config.yaml
d_mlp: 3584
norm_place: "pre"
attn_scale: 0.12
bias: "none"
parallel_block: false
init_std_up: 0.0143
warmup_steps: 413
schedule: "wsd"
final_lr_fraction: 0.05
z_loss: 0.001
steps: 5800
Each number is 50 + 15 x the weight over its row's rms, rounded and kept within 0 to 99. Layers, rows and columns count from 0. The size before them is the row's rms in percent of the matrix's.

# down: layer 3 MLP down (transposed), 3584x896, rms 0.0422, rows 3421-3426, columns 448-559
# up: layer 3 MLP up, 3584x896, rms 0.0468, rows 3422-3427, columns 448-559
down3421 104:57 63 37 40 36 51 43 65 72 41 67 45 36 65 33 41 35 86 52 58 43 68 38 33 27 39 49 43 63 42 59 26 20 32 68 53 36 41 38 59 21 72 42 80 39 52 74 56 38 64 55 89 32 30 46 35 71 63 48 40 39 42 53 42 46 53 49 38 29 11 71 82 60 43 46 34 44 51 69 39 51 64 57 58 71 47 56 51 62 61 59 31 40 44 56 38 50 45 39 82 50 65 71 42 48 44 48 38 58 68 64 37
up3422 104:53 47 31 52 56 41 63 58 59 58 82 50 58 70 64 60 35 31 57 62 71 58 73 16 36 89 67 71 34 31 48 48 23 50 62 41 63 58 49 78 70 55 27 49 69 32 16 43 68 39 32 35 68 44 45 38 76 52 02 29 11 57 39 34 82 35 53 62 77 38 77 50 20 38 37 31 68 35 64 57 59 68 50 42 49 54 58 50 61 55 56 62 43 43 50 67 73 34 40 78 44 54 46 45 70 36 80 53 67 36 74 70
down3422 105:57 39 64 62 84 59 60 68 53 50 51 66 33 63 27 32 33 54 37 74 69 47 56 66 37 70 54 50 37 71 41 59 34 22 37 74 49 52 41 29 54 65 35 26 48 45 70 64 75 67 56 51 29 77 57 42 45 53 46 47 48 84 30 39 40 54 41 61 48 23 61 83 20 35 44 50 62 36 54 71 50 62 29 40 64 19 53 83 53 57 68 41 56 63 53 42 56 53 48 72 49 58 63 61 65 25 76 44 72 59 71 77
up3423 097:74 56 43 38 34 69 55 27 58 72 55 44 52 39 65 58 52 82 40 23 70 18 50 66 48 27 31 58 61 64 53 55 51 55 44 34 54 55 34 42 23 48 59 57 46 29 45 46 85 48 45 33 11 76 70 34 41 76 59 48 56 01 32 90 56 57 32 74 54 35 71 61 51 63 80 32 60 84 56 49 24 65 34 48 21 20 60 40 60 49 71 61 66 39 48 60 38 37 35 33 58 38 55 60 70 37 29 32 60 41 61 26
down3423 098:40 65 62 23 34 73 58 62 55 40 74 27 54 52 41 39 57 67 41 29 64 29 33 60 26 65 43 36 40 60 45 45 33 58 49 44 77 33 30 40 73 86 44 58 25 42 55 71 65 28 62 44 65 47 63 14 46 33 68 58 60 70 50 26 43 23 41 52 46 75 55 56 46 51 47 54 52 30 51 33 75 38 43 51 59 45 60 20 35 65 65 46 67 49 38 57 67 54 42 38 14 32 59 60 60 56 72 67 23 42 50 84
up3424 105:51 58 28 46 49 28 63 65 73 49 14 72 80 20 53 37 41 48 31 61 46 62 61 74 47 57 78 60 59 36 56 43 56 67 63 50 44 59 42 45 31 62 58 36 39 48 76 76 57 53 52 56 68 61 51 58 41 53 30 56 31 24 33 40 48 56 58 54 45 56 44 39 86 61 61 41 55 42 45 51 71 64 43 27 48 65 51 48 54 40 40 80 39 77 48 34 26 35 35 51 56 58 55 55 45 66 35 17 62 75 47 39
down3424 106:46 28 44 36 42 48 44 55 33 21 70 44 54 37 47 55 10 37 40 39 63 14 20 75 42 48 57 58 54 33 58 49 76 43 67 64 40 56 34 65 48 44 41 53 44 51 63 76 77 68 46 55 57 50 53 37 62 32 64 58 49 48 67 47 53 13 35 78 58 40 19 53 54 32 37 60 56 32 53 44 66 54 78 44 38 46 39 24 45 51 65 47 29 40 57 49 40 56 57 60 38 36 09 39 70 79 77 37 51 49 67 35
up3425 096:26 43 43 50 45 66 61 23 65 62 55 56 61 23 39 58 56 66 90 67 62 64 39 29 46 72 59 57 15 66 58 65 46 42 28 39 48 54 34 45 58 51 41 43 65 19 63 36 51 64 25 61 35 36 48 45 51 22 29 49 39 51 61 66 51 45 34 34 56 47 55 09 31 31 38 57 41 57 57 51 60 51 41 30 49 81 49 37 61 46 60 47 60 36 67 52 49 62 55 23 38 68 47 60 69 28 52 29 71 67 57 62
down3425 096:46 61 55 40 22 71 42 55 43 39 47 46 68 66 54 39 58 47 17 54 53 66 44 25 57 29 39 40 74 35 39 25 59 31 73 61 39 54 85 58 36 49 67 57 52 58 49 54 75 37 78 46 75 70 61 38 45 62 46 46 59 31 55 17 42 48 55 62 49 67 51 49 52 55 64 43 53 41 43 49 42 77 47 38 41 50 54 49 43 30 69 43 39 38 45 26 56 52 50 68 72 55 72 39 35 52 46 47 49 28 48 52
up3426 099:49 76 62 45 56 39 34 38 56 38 49 51 36 60 62 45 36 66 47 57 29 32 53 25 55 38 43 69 56 43 67 71 24 25 66 57 64 48 68 28 56 70 55 33 55 44 29 62 60 73 40 57 58 64 58 49 42 82 57 64 47 50 43 86 48 41 48 43 58 41 33 42 52 43 68 46 47 67 50 18 79 65 46 44 36 73 81 59 70 36 31 99 41 29 57 46 65 36 45 71 37 77 62 50 37 55 66 59 65 53 41 54
down3426 095:46 37 48 50 71 26 52 41 66 65 69 41 16 58 38 53 46 17 58 23 54 69 36 47 74 54 25 59 48 67 49 21 59 50 65 38 68 51 42 34 60 22 41 43 73 80 25 67 59 61 45 39 54 45 31 42 64 49 81 49 55 45 71 49 61 33 29 36 75 44 53 56 54 50 32 33 52 56 53 34 69 21 43 65 64 57 37 55 38 65 60 34 46 14 08 14 41 69 53 35 46 49 60 21 48 53 57 57 33 53 50 21
up3427 101:60 47 68 40 50 52 58 26 73 60 27 74 50 15 38 46 55 70 58 55 62 15 52 39 44 52 52 38 53 53 57 63 49 75 54 71 33 33 64 38 35 23 33 48 59 32 73 54 44 42 50 25 40 35 14 36 30 47 37 44 30 43 40 32 51 41 52 53 60 45 39 45 34 55 38 44 70 55 32 18 66 44 54 81 38 52 44 56 48 56 43 24 52 44 56 34 33 86 67 49 41 35 33 54 55 50 48 48 47 43 24 43